config.toml
n_head = 8
head_dim = 64
norm_eps = 1e-06
attn_scale = 0.125
bias = "none"
tie_embeddings = true
init = "normal"
optimizer = "soap_variant"
lr = 0.00231
weight_decay = 0.1
lr_head = 0.00495
batch_tokens = 65536
seq_len = 1024
train_tokens = 517600000
steps = 7898
Each number is 128 + 24 x the weight over its row's rms, rounded and kept within 0 to 255. Layers, rows and columns count from 0. The size above them is the row's rms in percent of the matrix's.

# layer 2 MLP down (transposed), 2048x512, rms 0.085, rows 604-656, columns 128-191
size [106 104 103 101 125  98  95  99 101  93  88  93  96  98  91  96  94  94  96  95  96 101 109 104  99 105 100  99  96  97 103  92  97  88  99 104  95 104 100 112  94 113 101  91  90  98 107 115 112  94  96  93  96]
[[ 96 124 136 103 104 118 125 137 112 110 124 104 121 138  84 115 143 146 154 161 131  83 130 145 142 107 135 118 144 122 168 182 110 130 118  96  89 131 143 150 142  65  94 107 103 124 132 163 165 100 101 114 132 150  74 125 116 126  91 136 133 120 152 160]
 [141 136 106 169 138  66 153  76 127  93  91 167  89  96 117 123 136 146  77 157 131 134 102 127 126 115 104 127 108 161 135 145  84 130 152 111 143 127 119 164 130  90 128 133 158  90 140 159 167  95 156 165 147 194 134 167 121 123 115 124 132 117 114 122]
 [ 87 138 139 113 162 102 120 100 107 113 114 127 138 124 147 133 162 144 112 148 135 153  88 133 125 120 128 131 166 148 121 151 115  91 116 144 130 101  85 137  69 124 135 133 158 175 118 121 112 109 106 152 123 124  94 115 166 159 138 123 144  76 120  77]
 [140 145 102  95 119 132 101 121 120 161 104  85  92 131 106 134 105 149 178  88 142 102 145 147 132 149 107 106 151 113 149 157 123 145 134 160 137 120 124 110 146 108 163  89 113 143 161 140  91 115 123 106 115 117  80 184 124 135  98 150 170 102 180 133]
 [143  99  97 124 123  86 129 137 109 140 108 101 110 192  94 124 168  99 118 127 124 119 134 140  99 100 127 120 161 151 118 130 107 153 101 171 121 153 128 139 142 135 142  90 147 133  96  63 128 153  95 104 152 108  92 122 142 127 108 162 118 152 112 198]
 [127 132  96 129  84 127 162 134 134  78 118 154 135 118 120 102 135 126  71 127 128 131 116  98 159 106 155 162 137 182 117 107 172 110 156 112  62 140 111 139 118 123 120 139  90 181 142 111 180 122 132 107 127 116 146  98 122 128 118  97 135 132 137 150]
 [150 138 137 140 151 144 118 116 117 135  62 137  99 152 110 101 119 117  95 107 139 161 149 150 169  99 146 169 148 126 106 110 127 129 138 142 145 142 122 131 111 131  91 124 155  61 123  94 100 121  84 161 144 122 111 160 140 154 147  92 131 195 116 105]
 [144 161  89 128  84 111 112  88 120 129 128 106 160 126 155 108 115 136 131 114  88 135 125 132 100 108 135 131 101 122 116 169 105 124 121 150 102 106 137 140 134 111 163 156 140 105 125 104 139 153 106 118 134 117 134 101 145 109 107 141  84 171 129 132]
 [113 133 134 145 149 112 166 134 144 138 137 125 153 160 108 115 153 131 123 126 117 145  90 147 186 105 140  89 105 124 151 132 136 132 144  79 138 160 103 118  98 142 130 148 125 145 132  93 113  99 158  93  91 119  88 152 105 101 124 121 158 131 156  67]
 [119  99 119 106 142 104 110  53  77 126 105 131 138 131 108 149 125 133 137 121 104 190 115 155 120  93  94 135 144 115 129 138 140 119 170 106  89 135 131 126 130 129 146 106 136 185  94 134 129 149 123  98 163 116 148 140  86 114 147 101 125 111 108 114]
 [135 171  75 126 115 163 141 124  99  91 117 122 129  84 138 130 153 118 172 168 116 126 176 116  76 159 113 128 143  98 136 153 113 105 142 162 165  82 110 129 107 165 136 103  76  91 135 143 148 102 139 117 130 148 178 144 108 112 133 114  95 130 138 128]
 [113  96 143 118 152 124 178 127 145 135 157 128 111 113 114 131 145 130 136  97 148 139 121 123  90  85 155 129 129 139 141 130 122 133 131 158 140 150 126 105 131  97 133  81 118 134 129 113 148 150 161 125 104  89 174 133 107 156 104 133 125 159 107  91]
 [179 132 140 105 127 126 158 132 141 120 178 129 116 139 160 107 165 160 128  83 122 153 146 158 158 131 183 124 127 150  83 114 116 148 113 175 136 107 117 157 124  64 152 103 125 167  83 132  95 120 136 108 139 120 149 104  96 135 137 103 139 122  71 144]
 [132 147 120 107 119 160 158 117  91  79 173  89 132  88 151 144 102 108 128 135 146 133 148 109 127  92 147 145 143  83  97 130 117 155 123  97 133 152 123 156 152  79 145 121 169 105 145 160 183 109 131 122  91 154 106 118 119 159 156 127 164 146 137  96]
 [182 120 153 141 104 129 113 142 115 113 116 149 166 124 138 128  81 185 139 153  97 124 121 120 113 156 167 135 106 143 140 129 124 110 135 132 109 126  92 123 157 140 159 142  92 129 125 126 139 123 163 122 101 115 110 119 141 132  98 133 158 120  88 116]
 [106 125 126 104 113 170 119 150  88  77 130 119 162 147 169 118 123 129 149  87 130 111 149  90 122 169 115 127 121 100 134 139 118  94 130 130 119 182 149 168 129 136 133 156 111 151  94 155 143 133 122 113 113 150 133 114 119 108 144 127 109 156 149 141]
 [124 121 156 118 156 191 124  92  99 110 144 152 105  96 169 120 134 135  64 115 123  97 138 105 145 142  91 127 144 143 111 116 136 119 141 116 148 142  94 157 133  89 122 106 147 149 118 147 100 147 172 123 108 123 115 104 146 127 137 149  70 138 146 120]
 [124 105 156 131 115 104 123 151 125 107 169 102 129  99 125 108 110  97  84 110 140 139 175 148 115 131 113 162 136 136 142  98 147 172 117 141  98 152 135 122 154 164  81 139 139  82 157 167 147 143  83 139 144 159 123 132 187  96 144 125 134 117  94  89]
 [149 128 159 137 144  92 136 125 133 134 163 160  95 132 156 131 144 128 125 112 129 162 129  98 163 113 177 159 130 176 186 145 112  87  84 118 166 146 138 130 158 168 133 143 101 112 155 147 120 158 115 117 181 170 166 145 133  92 104 158 158 153 137 114]
 [129 146  99 116 113  92 152 116 129 144 145 121 122  88 116 138 110  86 153 127  97  99 114 136 167 186 131  66 137 138 128 140 113 168 138 135 137 146 147 107 164 128 141 170 143 127 114  99 175 109 160 121 137 127 103 148 142 173 161 155 103 121 132 153]
 [139 119  89 139  88 129 112 161 162 113 111 201 125  93 175 104  86 111 159  91 145 115 113 161 127 126  89 102 118 105 137 144  98 163 118 152 123 137  88 148 141 153 151 150 124 156 153 126 122 102 106 122 139 147 114 107  95 128 100 149 163  83 141 134]
 [106 123 121 156 135 157 150 101 131 176 162 126 150 103 111 133 132 134 108  80  98 166 122  71 129 131 113  56 156 147 113 116  94  83 105 100 141 151 159 138 103 114 133 142 135 151 121  92 159 179 133 127 158 118 140 152 132 140 133 118 155 123 143 100]
 [128 100 116 129 138 140 120 104 130  99 113 140 155 115 139 125 126 139  93  97 133  89 122 119 147 134 111 110  92 146 139 103 125 164 128 167 107  99 115 106 110 143 159 103 132 149 144 154 154 116 129 162 125 118 125 117 110 119 131 154 120 165  97 110]
 [116 134 132 153 148 120 142  82 148 134  47 155 131 177  88 179  91 112 124  67 151 150 109  53  85 129 111 104  98 123 146  86 139 123 133 130  95  91 131 159 152 143  94 132 145 136 146 133 130 149 127 150 158 135 121 135 124 110 118 142 122 136 150  90]
 [105 128 146 120 184 134 137 139 119 133 171 149 103  97 120 105 138 113 153 164 116 119 129 140 134 118  87 115 117 108 119 120 127 154 146 156 182  80 166 147  70 106 159 126 152 177 120  94 114  96 147 156 124 119  98 149 129 149  93 131 148 128 119 109]
 [114 118 123 128 119  76 145 130 128 141 128 148 149 152 116 119 178 163 136 116 154 174  99  93 108  94 120 118  97 156 121 133 130 133  99 154 137 110 112 128 106 129 106 174 104 166 107  99 118 147 100 111 162 116 120 153 134 106 102 124 120 151 128 163]
 [152 121  89 121 122 121 140 110 100 146 126 137 151 125 126 106 123 129 135 127 170 161 115 123  95 148 115  76 154 113 155 100 139 122 121 138 141 101 130 188 141 140 127 123 154 142 130 100 104 173 145 146  81 158 108 131 178 125 115 104  89 160 135 123]
 [138  99 141  98 111 159  94 138 163 174  73 137 153 128  95 150 121 159 144 145 151 138 117 141 144 110 147 143 107 139 126 111 182 134 100 171 116 129 137 103 130 129 150 117 130 127 109 100  88 141 169 130 140 183 113 155 110 140 134 143 114 124 140 145]
 [117 136 137 183 106 116 118 184 138 118 148 108  73 116 144 176 108 165 130 149 135 122 144 139 115  79 123 103 137 119 130 161 132 136 133 116 129 109 119 118 118 170 120 138 159 168 103 119  92 128 134 137 193  99  99 147  95 146 143  96  89 144 114 102]
 [ 86 107  86 105 144 130  84 117 139 124 106 164  79 126 140 114 134 113 135 139 129 145  74 176  98 125  95 113 104 119 157 135  82 122 130 139 115 100 136 142 161  74 124 126 100 125 166 143 122 106 132 150 138 142 153 181 150 138 151 144  95 115 125 119]
 [ 83 135  68 145 126 112 141  95 155 135 136 113 121 114 124 122  96  84 112 106 151 165 107 116 152  88 139 140 174 114 143 112 136 105 142 131 136  98 107 116 131 134 106 134 102 131 129 140 151 134 136 110  93  96 137 131 151 145 156 121 164 132 118 102]
 [155 113 156 119 104 129 161 129 142 136 117  97 182 159 108 191 123 141 142 126  78 146 171  86 122  72 108 117 106 168  80  42 130 176 108 150 163 166 126 118 139 152 156 127 141  77 123 120 131 150 141 161 131 100 130 108 129 119 120 142 142 117 123 134]
 [146 101 140 147 115 102  96 111 119 122 122 104 145 166 116 173 146  97  92 115 144 121 130 139 155 106 167 147 131 178 132 116  93 146 134 146 150 107 136 125 133 129 156 127 129 169 149 114  93 115 120 153 151 163 118 121 153 132 143 127 101 105 139 149]
 [169 148 122  95 156 127 136 144  98 158  99  95 109 139 109 102 172 140  96 124 150 140 105 159 116 158  86 133 104 123 133 132 132 126 135 140 126 122 130  95  93 123  99 135  96 119 151 133 101 134 135 128 138 121 143  99 136 101 131 124 131  68 161 149]
 [111 143 145 154  86 107 132  75 140 126 109  97 108 135 172 112 124 119 144 141 100 121 116 148 180 165 127 132 131 165 107 143 147 122 120 159 103 172 141 117 171 166 136 142 128 143 110 102 163 146 139 105 144 161 134 178 108 161 156 141 125 129 188  97]
 [122 141 109 137  97 161 176 128 142 118 159 141 108 161 172 108  95 151 117 123 120 128 131 108 134 168 128 100 138 140 145 128 105 110 106  95 121 115  91 137 107 146 160 124  92 181  90 168  95 131 145 140 158 126 145 129  94 140 116 141 121 140 106 181]
 [118 161 145 148 164 135 109 184 111 147 119 131 123 131 153 154 144 159  68 131  81 139 128 102 148 133 147 143 122 144 133 159  95 125 131 122 120 127 142 151 148  98 124 105 120 105  96 151 187 141 173  92 102 125 143 125 122 103 111 148 116 129 116 121]
 [104 148 153  77 127  83 112 112 150 136 111 138  89 154 120  94 125 133 136  87 177 162 172 148 109 184 134 122 111 122 140 106 112 146 162 160 142 118 155 106 160 121 123  91 113 111 108  82 115 142 109 160 120 166 107 165 118  92 153 123 124 106 108 111]
 [131 124 140 142 118 136 145 116 108 126 166 114 146  82 188  92 120 120 124 110 125 109  90 117  89 111 151 144 101 125 134  90 112 171 140  98 131 100 124 127 127 192  90 130 125 109 137 120 153 144  90 104 176 115  94 127 119 168 154 109 134 135  95 124]
 [126 100 132 116  77 138  78 107 133 144 127 166 108 146 138 129 120 134 136 174 127  88 146  98 114 110 125  82 110 157 156 120 136  94 135  95 109 139 115 122 131 118 133 103 119 164 178 111 131  95 116 118 105  83 156 171 157  92 103 106  79 124 120 130]
 [ 66 106 120 103 157  89 128  92 146 103  95 114 141  95 121  93 126 106 144 152 138  61 118 110 137 161 132 120 168 146 123 143 155 145 112 118 129 130 131 127 138 130 134  88 119 123 127 182 117 150 123 120 123 105 121 124 114 178 128 165 104 126 134 136]
 [138 105  63 138 108 112 115 114 119 139  71  44 103 120 134 151 120 148 127 109 100 128 116 105 116 205 147 161 125  83 125 164 145 148 117 182 139  71 143 149 120  93  96 112 118 102  84 129 139 112  86  89 140 169 163 113 173  89  69 122 140 113 122 150]
 [129 148 116 138 114 149 156  99 150 118 119 129 139  97 108 176  80 150  82  89 171 120 116 106 110 149 103 130 145 153 115 150 135 135 122 182 182 129 101 145 129 105 110 120 152 130 171 156 189 121 120 119 115 130 134 129 134 170  89 137 132 125  87  99]
 [117 123 187 130 120 108 106 131 142 131 115 128 153 128  97  83 132 135 113 137  90 129 126 114 123 125 113 151  86 130 130 118 128 133 139 118 130 154 113 156 137 150 125 122 162 164 167 112 102 126 125 122 167 148 163 122 104 115  99 151 187 144 148 189]
 [183 133 133 123 123 139 154 144  88 110 149 130 135 126 131 187 175 134 136 173 147 146 154 161 120 141 109 130 145 120  85 129 134 135 125 146 150 145 162 107 120 146 158 163 134 165 147 112 149 116 130 133  99 116 141 154 116 175 124 129 156 113 127 113]
 [124 127 160  96 124 123 124 143 153 148 161 103 171 117 189 151  95 122 123 169 103 132 137 136 127 100 128 132 125 134 111 131 115 155 130 108 132 125 128 129 119 124  87 120 134 150 172 133 133 110 146 101 143 106  91 158 128 106  86 142 104 146 192  69]
 [120  90 121 145 106 149  69 133 171 137 102 165 136 169 107 133  87 138 124 153 177 114 118 100 136 127 106  74 173 139 177 186 120 117 160  98 147 118 125 131  98  94 115 124 211 139 124 108 118 138 163 138 125 130 145 134 153 112 100 138 137 154 129 157]
 [ 91 154 113  80 144 109 118 101 145 153 132 138 108 125 111 132 129 128 134 149 107 103 130 169 102 142 125 164 121 140 114 144 121 162 115 102 112 125  94 139 156 101 148 127 125 147 130 141  98 114 142 160 126 111 147 140 158 145  90  85 111 136 163 108]
 [163 144 118 132 130 141  88 140 115 114 154 138  52 148  72 144 106 127 122 115 138 131 118  98 126 109 143 134  99 103 121 116 110 116 136 153 137 133 102  97 119 125 124 141 147  86 133 117 141 153 121 108 120 135 148 120 104 126 122 134 142  91 118 128]
 [125 121 149 125 101 112 110 134  68 131 156 164 117 109 132 109  93 154 148 121 117 115 141  99 160 105 124 156 142 109 105 142 147 132 151 111 107 106 137 108 127 104 124 110 143 145 106 169 140 128 157  87 156 136 153 132 139 122 132 167 117 175 104 137]
 [155 115 111 107 134  79 137 111  77 153 132 131 116 147 124 174  98 109 153 116 104 191  95 217  77 130 126 114  91 131 150 125 100 112 119  93 180 107 107 142  98 159 160 109 106 140 157 141 132 124  97 113 130 127 135 124 112 135 144 114 157 109 139 133]
 [107 139  91 112  99 109 122 109 145 132 100 164 126 153 151 106 134 113 123 122 147 153 122 128 128 120  90 120 119 128 159 195 143 153 117 153 111 149 172 143 129 111 127 120 116 141 136 128  66 133  94 146 146 133 169 129 123 103 135 147 125 106 110 148]
 [101 167 151 109 105 154 115  83 160 163 119 116 131 174 101  76 106 137 164 141 102 106 111  96 118 177 119 111 109 111 137 173 139 138  91 142  85 142 136 140 150 116 135 102  95  90 115 106 128 141 149 102  98 127 109  98 111 151 146 165 111 147 136 153]]
# layer 2 MLP up, 2048x512, rms 0.0876, rows 605-656, columns 128-191
size [106 107 107 132  96  96  93  90  87  96  96 110  99  92  90 111  85  92  87 104  92 117 100 104 121 106  96  97 106  78  93  96  81  91  90  97 100  99 102 100 140 101  94  88 105 104 116 115  85  93  91 119]
[[120 172 136 129 130 144 110 153 138 171 112 107  76 138 104 162 109 105 134 116  67 202 135 127 128 173 114  98  79 115 128 118 111  67 140 150 147 151 142 136 115 132 114 147 141  98 110 165 146 142 170 106  93  92 122 105 123 126 140 141 109 122 140  81]
 [120  97 186 114  89  84 160 114 153 147 152 121 174 124  98 100 146  84 143 131 121 140 121 127 132  84 106 136 129 114 153  93 146 131 123 112 159 125 121 146 127  90 133 135 111  89 114 141 112 117 131 122 151 147 126 169 119 109 120 114 178 125  91 109]
 [158 124 120 171 135 138 120 146 120 135 116 115 134 150 104 111 185 116 154 104 117  97 142 106  83 150 142 131  98 140 155 114 159 129 127 138 139 141 141 131 126 129  95 137  93 134 158 137 107 109 110 109 110 147 179  80 162 126 164 104 161  90 141 160]
 [141 157  88 143 117 118 139 123 201 120 135 123 108 141 100 107 126 103 142 123 115 113  96 152 136 143 185 147 120 121  63 129 119 119  98 117 116 144 125 147 126 152 164 157 119 151 116 118 148 146 173  83 135  98 131 145 149 152 146 146 145 177 133 148]
 [128 122 117  98 148 123 136 120 113 133 118 117 124 108 168  94 117 138 129 186 152 131 155 143  96 125 147 129 107 137 121 135 118 124 116 147 131 133 137 149 159 133 156  96 133 104 134 106 102 116  96 129 103 164 146 155 159 150 146 139 141  91 115  93]
 [173 157 178 150 116 136 154 111 113 161  64 125 127 139  99 128 124 116 161 143 116 154 117 117 101 108 164 117  67 173 143 130 108 147 119 130 159 134 141 142 154 159 111 160 151 123 154 147  86 104  84 140 163 148  91 121 116 114 153 123 120 148 137 134]
 [107 133 178  94 151 179  96 139 188 132 121 137 127  90  90 131 140 121 149 131 155 153 105 162 163 127 164 125 152 137 150 115 163 103 148 141 112 109 148 100 128 133 127  82 147 138 129 151 122 114 114 107  84  97 133 138 126 111 135 139 127 177 157 194]
 [150 136 144 105 108 163 132 136 133 139 138 131 115 160 153 119 117 101 142 133 130 154 100  67 119 134 127 137 110 129 128  94 111 120 103 161 142 137 137 159 131 109 159 147 155 131 133 125 140 102 126 132 162 110 108 107 114 161 141 105 112 136 136 120]
 [109 116 175 151  78 130 140 101 133 109 152 135 129 153 158 116 117 141 129 138 123 122 118 110 118 103 111 157 107 122 121 123 159 110 149 161 141 156 158 145 132 111  86 149 114  93 124 153 138 117 171 118  54 149 125 139 110 164 133 126 146 126 133 134]
 [141 119 116 106 113 113 108  78 122 148 155  96 138 137 163 116 136 149 150 136  96 104 118 141 103 141 185 120 123 184 129  91 152 120 157 129 151 114 158 132 134 148 100 155 108 144 132 112 153 133 118 115 172 121  81 130 157 126 134 103 118 124 166 149]
 [106 124  86 110 155 104 149 133 120 110 154  91 112 150 125 163 117  92 104 108 134 116 157 106 115 107 131  80  78 165 125 126 131 143  94 168 110 149 129 146 127 152 102  98 128 120 116 144 116 137  91 138  86 137 155 124 145 150 142 103 136 135 177 103]
 [113 161 142  93 135 156  66 146 147 154 108 119 157 162 157  99  97 171 108 128 122 123 151 111 139 165 126 137 175 115 151  93 100 161 117 168 114 164 145 110  95 142  83 118  98  85 149 161 121 151 105 139 129 112 163 116 110 103 108 147 125  87 129 157]
 [ 96 129 110 162 134 104 116 143 129 111 110  98 156 122 130 130 145 123 128 127 148 120 102 165  93 106 133 156 116 181 129 129 154 123 177  86 117  96 170 124 130 117  87 122 147 117 133 144 129 164 165 113 144 100 123 146 127 100 147 158  82 125 135 113]
 [119 122 122 158 151  96 138 121 142 146 120 130 104 176 107 107 119 127 132 117 123 132 110  82 161 110 102 127 117 158 151 146 132 133 151 167 148  97 108 130 166 118 154 118  87 154  82 140 132  75 128  95 155 113 134 134 142 137 148 156 131 121 103 123]
 [139 116 106 115 129 112  92 144 136 145 134 114 144 132 132 167  90 131 159 122 135 136  95 143 169 127 159 118 154 122 139  73 142 101 151 167  94 106 145 145 126 144  98 153  96 136 144 105 116 133 159 113 154 113 133 121 139 116 120  82 107 168 138 116]
 [170  96  88  99 138 117 151 139 111 123 134 116  64 151 142 181 114 166 124 107 123 126 157  97 113 171 162 104 156 120 149 113 111 103 120 130 128 100 128 104 176 107 123 105 128 130 143 164 162 119 101 159 150 161 150 138 144 176 103  99 150 152 104 141]
 [ 79 101 104 111 141 140  88 137 119 165 177 159 120 138 109 110 106  89 157 126  99 118 131 141 123 129 124 130 133 151  97 114 133 103 144 182 132 143 121 129  89 110 174 149 114 137 133 139 187 162 129  97 111 138  94  94 135 145 101 109 124 128 115  77]
 [159 131 165 148  80 134 135 111 150 128 115 128 113 144  69 127 105 104 162 106 135 152  68 126 118 103  94  84 161 120 124 106 107 142 115 116 171  92 119 120 122 178 141 141 142 116 133 166 149 139 150 125  93 120  93 147 149 129 108 109 164 113 159 133]
 [133 147 151 169 146 144 132 162 157 134 138 137 108 142 132 173 126 144 128 102 122 121 135  91 141  76 131 168 107 170  91 115  88 149 135 113 108 121 119 168 115 154 189 166 132 152 125 152 101 124 161  74  93 154 125 155 143 118 103 138 146 137 134  71]
 [112 161 119 148 131 139 147 158 169  98 135 129  77 113 133 119 126 164  79 121 128 109 121 102 139 178 135 130 151 140 142 158  93 145 166 138 134 133  90 110 122 153 161 113 143 134 148  76 141 129 139 142  89 116  75 127 138 110 128 127  94 103 135 143]
 [171 109 168 165 129 162 116 144 134 135 183  82 161 105 121  85 104 144 154 134 102 144 107 169  79  97 123  85 104 153 138 133 122  85 102  77 157 122 145 127 139 146 132 109 116  86 148 113 112 140  96 135 154 100 162 101 165 127 107 185 167  86 136 139]
 [118 123 104 149 136 113 101 106 134  99  69 130 151 160 150 123 152  80 126 150 119 110 117 147 137 132 113 105  92 149 103 149 120 112 135 126 123  84 128 131  89 190  88 113 152 130 114 137 130 105 144 129 128 173 127 116 121 169 153 120 158 137  65 106]
 [139 145 127 103 178 117 107 126 129 169 102 156 134 148 127 120 125 115 122 136  94 163 138 185 137 160 119 115 124  95 153 136 101 101 119 125 108 132  84 107 134 119 137 148 121 152 124 124  97 123 121 137 126 118 139 108 123 158 130 154 115 155 128  70]
 [ 92 139 119 106 138 103  88 102 124 162 146 132 123 143 149 141 137 176 147  91 121  96 150 103 132 147 107 130 152 130 110 154 103 101 138  41 139 116 127 149 146 155 152 109  99 105 125 137  88  94  84 131 129 156 109 124 131 141 127 130 158 115 112 108]
 [111 135 119 137 104 172 131  83 160 111 190 135 107 110 105 103  65 118 140 141  71  68 103 149 133 177 110 143 148 158 133 158  93 112 124  98 127 135 133 154 147 108 119 115 154 138 141 130 161 131 113 130 109 135 130 119 153 121 127 140 145 100 111 108]
 [156 166 133 165 157 129 171 130 182 139 145 103 107 130 104 125  94 105  88 122  81 103 115 152 125 158 119 119 116 150 115 134 121  88 161  82 143 121 108 143 122  67 118 117  95 145 119 148 138 121 100 136 104 167 110 119 166 144 142 149 117 143 116 121]
 [100 102 130 104 152 100 115 126 135 141 127 138 151  95 143 130  79 159 120 146 127 118 126 134 109 164 114 107 139 116 169  93  95 101  80 144 174 109 113 159 134 131 140  84 149 105 137 130 133 132 138 119 109 154 114  98  77 114  88 140 154 142 153 116]
 [129 133 113 172 119 139 136 133 105 126  81 119 124 105  63 146 132 117 101 143 176  97 110 128 127 126  87 173 120 124  91 139 152 128 118 110 131 106 120 124 142 120  77 122 139 116 137 118 168 163  85  98 181 143 108 141 121 132  92 129 132 170 114 146]
 [167 147 131 126 114 123 119 138 139 104 122  52 152 146 126 166 160  66 120 110 127  83 148  61 139 133 175 171 161 144 119 149 145 131  97 115 124 141 114 139  87 104 197 156  86  84 112  90 163 140 158 102 184 110  84 121 150 157  72 107 157 169 118 108]
 [142 177 148 125 105 102 107 132 121  83 113  94 154 148 155 154 124 110 121 102 124 114 121 147  90 132 110 144 155 119 123 108 139 122 145 160  87 146 121 165 161 157 100 140 161 130 128  81 131 139 151 156 163 141 103 124 158 103 153 115 127 105 150 115]
 [148 119 130 112 114 170 163 105  83 186 149 123  84 139 172 173  95 101 162 156 120 149 115 164 134 112  74  93 119 168 135 157 146 155 131 128 158 147 118 164  84 103  96 148 138 151  81 175 143 143 134 132 144 123 140 164 108 140 115  96  91 111 103 177]
 [146 162 139 151 114 139 137 122 116 132 117 144 119  99 164 171 105 154  97 135 126  90  90  74 155  92 102 121 106 129 135 151 160 140 156 104 129 114 139 113 143 110  54 106 136 137 152  82 130 132 127 162 117 147 142 136  82 122  96 138 132 127 146 137]
 [110 189 121 131 132 140 167  90 121 104  84 148 126 162 104 114 133 135 111 106 153  86 154 124 115 123 137  90 125 179 143 162 132 172 109 164 153 133 120 138 111 153 150 113 121 119 164 128 125 141  50 152 116 143  78 111 144 125 107 104 106  91 112  88]
 [152 130 136 152 142 102 164 148 158 125 122 143 155 146 108 194 111 149 187 129 128 128 141 126 154 117  94 142 104 107 160 104 106 133 101 141  87 129 133 124 144 195 195 154 143 133 127 106 131 146  95 113 123  64 116 112 126 161  73 142 132 150 132 132]
 [115 152 138  94 119 136 131  89 120 128 131 153 141 139 146 119 154  95 152 116 106  89 142 118  93  95 100 125 115 100 140 130  65 117 100 154 108 124  95 126 116 105 149 113 115 105 124 136 110 144 131 146 182 152 113 111  99 125 124 128 155 159 112 128]
 [142 130 121 123 101 120 146 165 152 183 104 129 138  95 138 102 110 160  98  98 161 152 140 105 131 110 147 158 143 122 134 124 107 144 159 112 140  99 111 106 152 163 144 134  92 136 121 178 202 141 146 162  79 117 158  79  93 129 164 115 132 149 138 173]
 [122 133 129 126 122 125 125 126  69 127  90 151 153 149 120 174 137 128 126 134 121 137 151 127 165 110 119 106 123 143 161 104 131 149 162 144 126 110 163 134 117  91 129 137  84 137 138 104 156 154 125 123 138 104 144 109 169 126 145 152 149 181 171  99]
 [122 145 164 140 119 133 143 106 138 136 160 139  94 131 161  86 115 131  95 145 125  92  99 130 158 145 115 132 154 165 158 138 100 156 154 111 180 125 100 116 150 135  96 101 132 119  97 146  97 145 104 129 172 126 140 153 144 151 102 113  92 111 135 116]
 [120 123 107 101 136 129 128 133 115 161 131 119  98 132 105 157 109  58  98 132 122 119 142 134 156 120 133  97 131 113 146 118 143 128 133 105  70 167 105 116 128 110 127 159 137 177 186 121 117 116  91  88 139 116 116 141 167 115 105 104 112 112  78 114]
 [102 109 148 146 148  96 131 140 115 119 103 174  91 158 110 100 124 117 137  97 134 155 148 146  94 146 147 123 106 161 148 155 102 133 129 112 143  77 135 133 127  92 112 140 151 146 176 110 130 126 129 102 104 156 110 162 118 152 134 126 122 117 158 167]
 [119 112 115 122 104 116 124 116 134 169 157 114 108 179 110 152 115  84  70 110 162 140 144 164 123  91 113 124 162 102 106 110 163 109 140  90 117 135 145  73 145 131 129 138 108 152 110  88 117 177 149 119 163 143 141 107 111  92 136 133 115 111 165 164]
 [133 140 113 124 117  85 118 125 145 158 144 145 104 131 119 113 114 114  93 124 140 159 126 173 119  92 159 120 119 118 117  99 153 125 106  94  89  52 154 101 115 121 160 144 114 114 129 109 135 116 167 124  51 143 117 135 130 130  89 130 154 159 107 103]
 [105 137 132  90  86  86 151  84 145  96  60 131 126 101  94 150 107 152 116 130  99 104 124 142  90 131 120 160 116 139 131 141 122 116  85 127 135 121 104 126 119  99 152 137 150 101 122 136 124 130 105  90 147  99 137 116 168 157 167 117 123 143 108 127]
 [198 150 143 153 154 140  66 127 110 171 154 136 113 162 144 150 112  96 101 111  83 132 142 132  89 157 131 107  89 148 146 162 129 117 141 140  99 143 170 149 114 101 110 149  80  77 119 173 119 127 129 114 131 168 166 118 141 104  86 127 124 102 133 148]
 [146 112 147 166 125 120  78 140 114 167 122 158  94 140 156 112  93 116 119  81 113 171 106 151 132 124  67 132 109  93 120 104  93 166 130 110 123 142  77 129 134 107 155 154  92 161 163 136 158 102 144 138 157 112 156 143 120 137 152 175 111 120 121 122]
 [138 134  90 123 114 158 106 149 128  97 137 107 103 130 139 101 121 113 113 128 109 134 146 162 111 150 118 146 111 101 124 179  87 136 142 172 131 174 123 118 102 149 107 126 124  94 135 144 121 121 120 121 168 108 106 152  97  86 122 101 156 155 156 125]
 [106 132 154 111 111  92 109 120 100 187 107 117 108 122 118 106 148 111  84 139 158 111 143 174 122  97 134 127 169 101 157 100  92 133  98 124 173 116  91 143 128 134 126 125 152 139 118  97 123 102  99 123 132  93 108 167 148 120  99 102 149 108 142 132]
 [132 159  86 119 121 169 138 140 113 152  92 150 150 153 124 129 104 128 120  63 116 153 108 136 121 146 167 138  92 122 133 127 119 147 112 152  98 105 114 133 183 123 127 136 121  82 149 116 116 113 190  83 128 162 145  98 124 111  99  78 190 162  90 109]
 [143 156 126  80 131 126 164 149 161 164 133 173 136 102 115 119 129 130 147 127 176 158 148 120 110 144 129 123 130 122 156 120 163 100 122 146 115 118 126 106 173 149 132 114 151 130 117 105 156  82 151 123 163 141 131 170 136 154 117 131  96 125  89  94]
 [148 109 132  90 157 150 133 107 161 139 169 128 142 104 132 130 130 119 115 168  91 118  35 133  93 175 169 169 140 124 159 105 120 138 105 144 159  88 105 163 127 132 150  84 133 124 112 119  97 124  69 115 127 175 161 128 126 108 153 136 193 103 170 174]
 [139 117  87 116 137 144  90  98 148 116 105 122  94 178 128 116 129 152 161 110 157  96  87  74 108 151 158 144  89 142 117 144 103 147 110 123 124 133 123 127 115 191 147 117  54 134 141 143 129 167 153  99 107 134 124 146 158 152 102 134 106 110 121 164]
 [124 159 149 160 103 136 162 101 139 137 174 106 117 103 112 120 125  94 157  91 113 184 126 120 122  98 135 135 121 123  97 104 165 104 154 127 115 131 113  88  79 114 141 111  93 183 133 118 164 125 155 117 111 112 158  91 135 122 172 164 120 110 133 140]]